config = dict(
    n_layer=10,
    n_head=4,
    d_mlp=320,
    vocab_size=8192,
    activation='geglu',
    init='uniform',
    init_std_o=0.0,
    lr=0.00995,
    lr_mult_o=2.0,
    batch_tokens=8192,
    train_tokens=97400000,
    dataset='wikipedia_en',
)
Each number is 128 + 32 x the weight over the matrix's rms, rounded and kept within 0 to 255. Layers, rows and columns count from 0.

# layer 6 MLP up, 320x128, rms 0.405, rows 164-180, columns 0-63
[[ 39 134 104 141  86 194 128 143 159 130  95 196 101 120 124 152 124 185 129 108  44 198  54 159 117 149 175 105 171 162  97 180 134 114 113 100 153 146  79  40 176 109 160  83 141 119 111  79 176 114 118 126 179 168 141  75  96 115 127 170 186 160  81  88]
 [ 73  86 153 143 100 128 139 116 127 130 159 142 100  87 114 178 102 138 132 168  71 153 130 138 186 133 128 126 101 163 125 135 134 126 131 127 183 153 101 107 124 133  79  98 154 177  86 118  87 163 123 130  83 149 116 131 143 149 151 138 110 127 158  72]
 [ 87  83 121 153  75 127 138 172 110 136 131 130 109 175 109 117 147 108 138 127 122 112  84 143 140  63 132  81 101  99 136 131 109 131 151 113 133  88 138 145 128 121 160 167 127 112 100 148 126 129 120  58 156 136 155 174 174 107 123 165 191 149 106 155]
 [104 180 144 101 176 163 165 121 146 152  37 167 141 120 137 125 164 101  75 119 129 144  78 168 143  90 149 176 151 120 147 161 130 176 116 123 126 132  96  97 113 161 147 108 128 140 116  85 166 194  97 186 150 109 191  95  97 176 132  95 112 127  75 113]
 [126 133 105 103 174 196 128 140 159  75 122 129 166 157 133 107 119 170 167 161  41  68  93 144 106 185  82 204 180 161 103  88 142 163 126 167 176 160  94 137 191 124 108 105 112 145  43 140 158 127 106 191 183 127  95 135 138 173 164 123 161  90 117  75]
 [132 159 157  93 144 119 140  97 136 157 131 113 103  86 175 103 132 112  91 122 130 126 125 134 123 123 112 124 119 129 174  82 139  94 128 181 158 162  68 133 110 120  90 117 108 121 180 111 173 119 140 156 120 160 124  95 158 132 165 148 164 148 134 143]
 [ 90  78 127 134 171 123 171  91 123 144 118  99 162 131 142 156  99 101 159 122 142 132 165 128 124 122 157 144 180 125 135 134 146 118  90 122 105 139 214 118 180 104 151 174 169 127  63 160 103 136 122 169  86 163 132 150 151 135 113 136  92 151 155 145]
 [199  77 102 111 149 157 107 120  86 101 218 186 158 130 135 145  98 166 124 128 147 124 148 168 129 139 119 138 153 188  97 130 110 172 136 119 138 163 102  45 170  84 184 120 165 165  62 103 172 127 125 134 168 148 133 132 151 105 127 149  84 189 135  95]
 [106 151 120 176 179 154 117  76 125 144 182 143  92  67 202 156 123 129 183 141 140 156 158 178 139 120 165 174 126 121 101 103 156 103 146  63 111 159 165 123 142 141 103 169 141 185 106 129 117  98 143  99 168 153  87 128  60 130 132  80 118 171  99 118]
 [176  79  83 209 130 146 143 182  75  37 157  69 144 134 142  99 137  61 153 137 159 140 139 169 121 169 122 162 140  97 179  90  50 121 108 158 117 104 123  90 142 123  64 111 125 175  77 152  84 156 134 152  99 126 192  93 133 150  93 146  92 104 192 135]
 [192 135 151 158 144 152  97 165 115 130 163 135 111 131 108 154 115 176  55  66 123  86 122  72 164 129 125 130 127  76  90  97 113 106 120 148  63 159  48 178 173 116 136 131 153 133  91 139  98  59 141 124 141  93 102  75 103 190 187 109 108 149 139  79]
 [128  85 127  93 169  85 102 188 153 112  91 196 128 132 122 108 141  87 112 120  98 170 128 114 136  97 164 132 108 110 110 101 127  89 152 108 117 109 127 138 208 128 103  96 125 187 103 141  93 136 114 200 172 112 111 118  97 109 197 148 119 119 136  89]
 [137 152 162  95  64  95 140  62 190 136 111 103  95 114  94  80 112  75 132 140 100  63 131 166 202 188  68 132 124 106 183 140  88 157 136 138 109 128 157  91 164 170 165 118 150 114 150 110 184  90 102 131 182 168  97 157 136 118 127 177  83 113  66 114]
 [ 97  96 166 160 117 118 105 188 127 123 101 157 116  91 148 126 162 117 180 109  93  92 120 179 132 187  95 161  98 156 118  74 117 128 142  74 104 185  99 125  65 172 168 164 114 164  96 133 111 143 162 162 101 148 166 158 112  75 140 112  95 144 105 149]
 [147 163  86 121  60 154 148 135 155 158 108 162 160  63 147 155 164 239  97 147  83 117 100 182 204 198 135 114  68  85 168 141 162  57 110 110 117 175 131 132 102 148  91  69  72  66  85 146 176  99 146 161 127 118 163  98 128 146 190 105 147 118  98  71]
 [127  99 175 159 131 106 176  29  96 145 138 145 101 170  84  83  78 111  92  69 112 164 135 106 135 121  88 123 139  92  53 116 171 148 108 109 159 108 155  78 177 153 123 159 167 104  77  82  85 173 105 164 130 109 127 101  81  88 148 144  83 128 157 156]
 [123 103 140 145 141 137 108  87 126 113 123 155  88 112 127 134 101 136 165 109 102 147 125 120 126 127  78 151 137 113 154  88 153 167 119 183  70 104 138 167 135 111 124 146 151 117 114  76 115  94  94 113 131 150 146 190 204 162 128 140  74 133  97 102]]
# layer 6 MLP down (transposed), 320x128, rms 0.237, rows 164-179, columns 0-63
[[ 70 162 164 131 182 138 157 104  85 114  83 142 102  87 163 134  91 136 122  94 100 172  88 107 170 129 134 158 166  96 133 184 125 108 104 156 118  96 133 126 140 109 155  96 162  65 191 127 135  93 156 115 133 198 108 161 115  98 116 128 101  75  95 111]
 [154 112 135 161  87  88 176 128 148 143 127 103 123 179 138  99 166 134 144 117  99 138 117 149  93 169 152 101  79 165 112 173 115  91 118 102  96 179 104  47  68 111  99  49 188 124 159 194 153 169 133 139 197 109 149 112  85 154  92 123 149 183 129  74]
 [139 142 126 128 133 111 122 153 121  87  87 148 131 115 120 121 141  97 153 105 103 149 143  57 161 128 102 131 105 120  89 137 125 169 125 157 160 129 180 101 211 148 116 139 166  65 103  93  93 131 172 176 111  89  81 153 133 176 103  76 160 129 160 141]
 [132 108 150 177 155 174 118 113 144 169  99 137  71 167 154 129 171  80 179 120 100 105 162 134 100  75 125 140 181 112 155 215  87 187 157 184  69 101 161 187 183 113 125 179 128 141  98  99 145 131 112 106 148 108 120 151 171  91 176  50 146 121 119  98]
 [159 131  83 102 156 104 130 115 183  89  71  53 140 110  69 129 157 190 140 112 147 113  91 122  99 123 102 139 133  91 108 118 123  97 138 154 100 169 118 121 214 198 139  99 105 184  94 145 148  95  64  63 144 172 147 148 149 102  96 102 114 126 129 127]
 [157 103 132 130 111 197 149 106  91 136 132  81 109  96 127  85  77 105  90 148  87 139 105 136 116 110 116 211 121 167 137  86 123 114 162 139 124 123 106 114 146 145 160 134 128 142 132  67 135 106 121  74 156 154 182 138 111  68 105  95 103  98 168 159]
 [132 144 135 169  87 118  95 139  94 111 161 114 131 115 125 107  76 134 124 137 163 163 114 154 111 110 162 139 117 170 188 113  62 144 178 111 186  82 124 128  82  76  99 122 131 115 163 148 120 106 118  52  68 132 128  79 123 118 169 118  73  87 127 138]
 [144 141 103 117 158  98  79 119 138 122 166 186 128  96 162 143 113 138 109  87 175 151  98 157 114 133  69 116 125 139 143 154 151 130 123 119  97  89 214 150 120  82 146  67  78  82 147 111 162 144 141 109 110 111 102 199  91 173  72 170 110 130 148 196]
 [140 121 178 141 118 100 112 151  89 163 132  97 145  91  70 175  99 132 119 168 142 122 181 144  87  83  93 163 163 127 141 173 105 151 130  90  95 118 143 111 157 101 128 159 165  99 151 153 204 199 151 111 171 116 106 122 123 154 114 156 158 114 114  76]
 [ 67 152  87 109 115 115 127  94 134 123 166 118 120 136  95 162 102  88 137  84 112  97  94 189 111 116 126 143 129 120 124 135 163  83 156  91  95 114 109 125 121  97 113  79 164 129 125 111 182 113 112  59  98 103 115  93 153 121  90 162 119 105 127  93]
 [116 117  92 116 144 172 141 148 182  86  95  68 118 128 113 131  91 116 188  93 126 195 255 118 147  78 176 140 136 130 149 127  53 165 140 161 126 153 122 123  98 125  88 154 120 178 165  85 133 138 120  93  71 122  92 118 137 150 134  97 105  30 147 128]
 [ 83 136 104 151 146 143 146 120 149 155  99 115 149 177 128 165 166 108 132 160 130  67  99 112 177 150 178 121 155 128 131 100 115 106  90 123 155 125  98 106 133 132 126 151 105 103 166 152 192 119 115  99  70 158 146 123 139  98 122 157 193 113 150 126]
 [ 84 105 134 119  97 115  97 132 106 128 104 143  89 155 116 177 110 102  59 113 176 165 131 119 129 182 133 129 162  94 138 131 134 167  81 139 132 123 116  96 103 124 151 122 100 109 132 109 118 135  65 184 118 111 181  95 107 119  83  75 113 112 193 187]
 [ 75 111  88 166  86 143  85 139 152 147 171 150 125  98 107 127 107 165 170 103 128 109 131 111 151 141 137 105  82 175 149  91 130 109 174 106 146 176 101 137  82  80 114 141  73  94 183 171 141  98 153 129 141  99 153 122 137 125 131 117 136 106 122 152]
 [178 148 138 155 132 223 133 150 116  97 188  76 122 102 158 123 107 200 116 175 191 107 126 143 124 104 114  98  90 134 175 127 161 132 135 123 118 110 150 151 121 114  91 129  96 169 148 136 138 159 150 189 117 142  48 139 144 107 112 140 111 134  56  91]
 [216 107  58  78  92  86 119 223  78 115 149  90  66  70 101  79 111 160 125 185 161 113 105 121 174 119 126 162 138 157 105 169  80  81 105 178  65 121 139 184 113 130 111 166 134  81 167 184 148  92 171  46 182 167 120 163 191  52 239 129  91 141  73 110]]
# layer 6 MLP gate, 320x128, rms 0.372, rows 165-180, columns 0-63
[[179 150 147 151 147  90 123 145 141 175 174 169 111 177 159 136  82  95 125 106 147 137 186  97  93  99  99 120 234 111 125 120 155 202  94  73  96 195 147 147 133 113 153 187 106 148  88 113  93 118 176 148 142 132 159 166 144 137 100 157  75 118  93 167]
 [127 136 123 140 140 181 104 107 129 122 137 102 128  92 139 121 138 102 182 128  52 112 132  81 155  88 111 155 209 171 165 102 118 112 118 104 131 126 171 113 151 114 149  80 157 167 110 162 133 132 164 140 136 162 119  52  85 141 128  79  96 112  86 135]
 [205  97 113 133 153  83  97 133 107 165 143 130 105  36 134 125 145 109 193 189 102  84 207 144 162  92 110 159 189 120 118 155 136 104  89 133 167 100 230  63 182 119 113 112 132 133 130  89 111 129  99  94  39 166 106 165 128 197 109 131 127 137 108 186]
 [162 195 140 101 105  74 119 136 189 103 121 102  87 146 123 172  83 173  75 106 118 151 147 139 194 110 124 117  68 140 151 123 132 123 148 170 188 150 157 139  46  93 164 197 158 116  94  69 135 117 121 136  87 140 176  88 128 119  57  97 104 119 118 170]
 [156 159 157 159 134  97  98 154 164  88 111 101 123 160 114 153 147 215 151  87 146 198 128 133 117 135 157 146 126 125 109  94 155  72  87 108 118 147 117 134 106  99 179 131 134 129 121 140 183  83 167 135  99 101  73  99 126 103 190  98  91 105 120 177]
 [157 121 167 113 162 155 104 115 106 104 120  93 139 102 121 176  54 104 129 111  97 171 120 132 127 152 184 113  78 186 120 119 102 137 103 123 149  63  87 176 107 121 144 159 112 108 121 158  52 131 120 131  61 162 127 139 104 118 163  83  79 130  58 146]
 [109 133  79 156  71 149 112 146 109 116 182 158  86 116 107 113 130 150 159 106 149  86 109 156 111  88  98  80 156  96  99 181 175 123 135 150 116 129 146 132 113 103 157 105 122 153 147 121 154 158 131 180  67 126 156 181 158 135 125 192 117 184 166 166]
 [123 157 127 176 175 124 156  91 154  65 104 140 145 113 105  97 125 103 164  94 107 163 101 110 120 172 182 198  70 145  84 123 219 152 142 100  62 174 116 134 150 147 137 164 152 144 117  90 121 107 137 170 111 191 111 150 113 161 137 134  95 129 119 125]
 [121 106 153  81 175 102  95 108 120  99 140 105 124  87  89 105 133  91 114 153 105 116 176 135 128 137  64 114 206 120 171 104 210 137 169 139 114 117 125 194 168  94 162  70 144 146 161 122 139 151 137 148 109 175 118 155 158 113 174 154 100 120  86 155]
 [114 162 152 180  88 178 199 188  88 179 143 131 153 113 116 124  69 163 122 115  59 122 187 159 154  84 153 113  99 183 109 135  80 138 119 104 142 114 181 175  66  96 132 135 120 114  78 123 131 102  81  74  92 150 134  75 107 129 183 131 140 127 168 173]
 [124 149 161 161 132 216  67 102 131  85 163  34 133 118 150  93  99  96 120 113  36 123 182 125 110  80 114 146 121  63 115 149 164 138 142 185 100 113  89 144 134  74 110 123 151 125  85  94 136 129 156  60 143 178 145 126 138 113 101 195 131 169 123 147]
 [166 118 127  76 101 147 144 131  96 193 119 153 180 120 104 140  79 146 117 139 112 203 199 135  93  85 138 112 125 198  66 158  89 196 149 156 104 202 160 129  64 131 131 127 157 122 113  67 163 106 173 117 119 115 151 167  89  97 160 152 136 117 144  79]
 [151 145 120 126 151 158 102 135  96 114 137 142 110 170 123 169 145 146 183 132 124 159 139 149 135 144 116 130 125  99 159 157 143  82 178 134 123 145 116  83 139  97 153 185 143 127  84  60 111 217  58  78 160 107 163 191 101 147 172 106 148 152 170 132]
 [ 63 146 111 112 213 134 143 157  65 107 183 171 114 156 156  48 191 109 140 107 105 150 159 171 150  89 114 142 171 157 166 107 101 166 143 106 114 139 136 132  83 108 173 158 136  79 120 112 116 105 149 128 146 107 158 150  87 106 150 132 112 129 188 170]
 [ 98 169 166  75 172 198  84 123 140 145 144  90 109 175 110  94 164 145 172 157 154 145 137 116 163  97 149 167 181 119 160 208 146 123  98 129 158 113 197 152 116 163  95 123 173 149  86 106 134 148 117 201 186 167  88 176 160 115 125 127 114 114 150 197]
 [173 132 138 168 139 117 113 147  95 134 184 102 151 156 127 182  98 165 129 109 169 113 126 128 124 159 132 136 131 146  72 104 118 176 143  89 164  99  90  75 108 158  71 119 134 161  75 133 135 190 154  82 147 155 130  39 105 104  88 128 162  95  99 159]]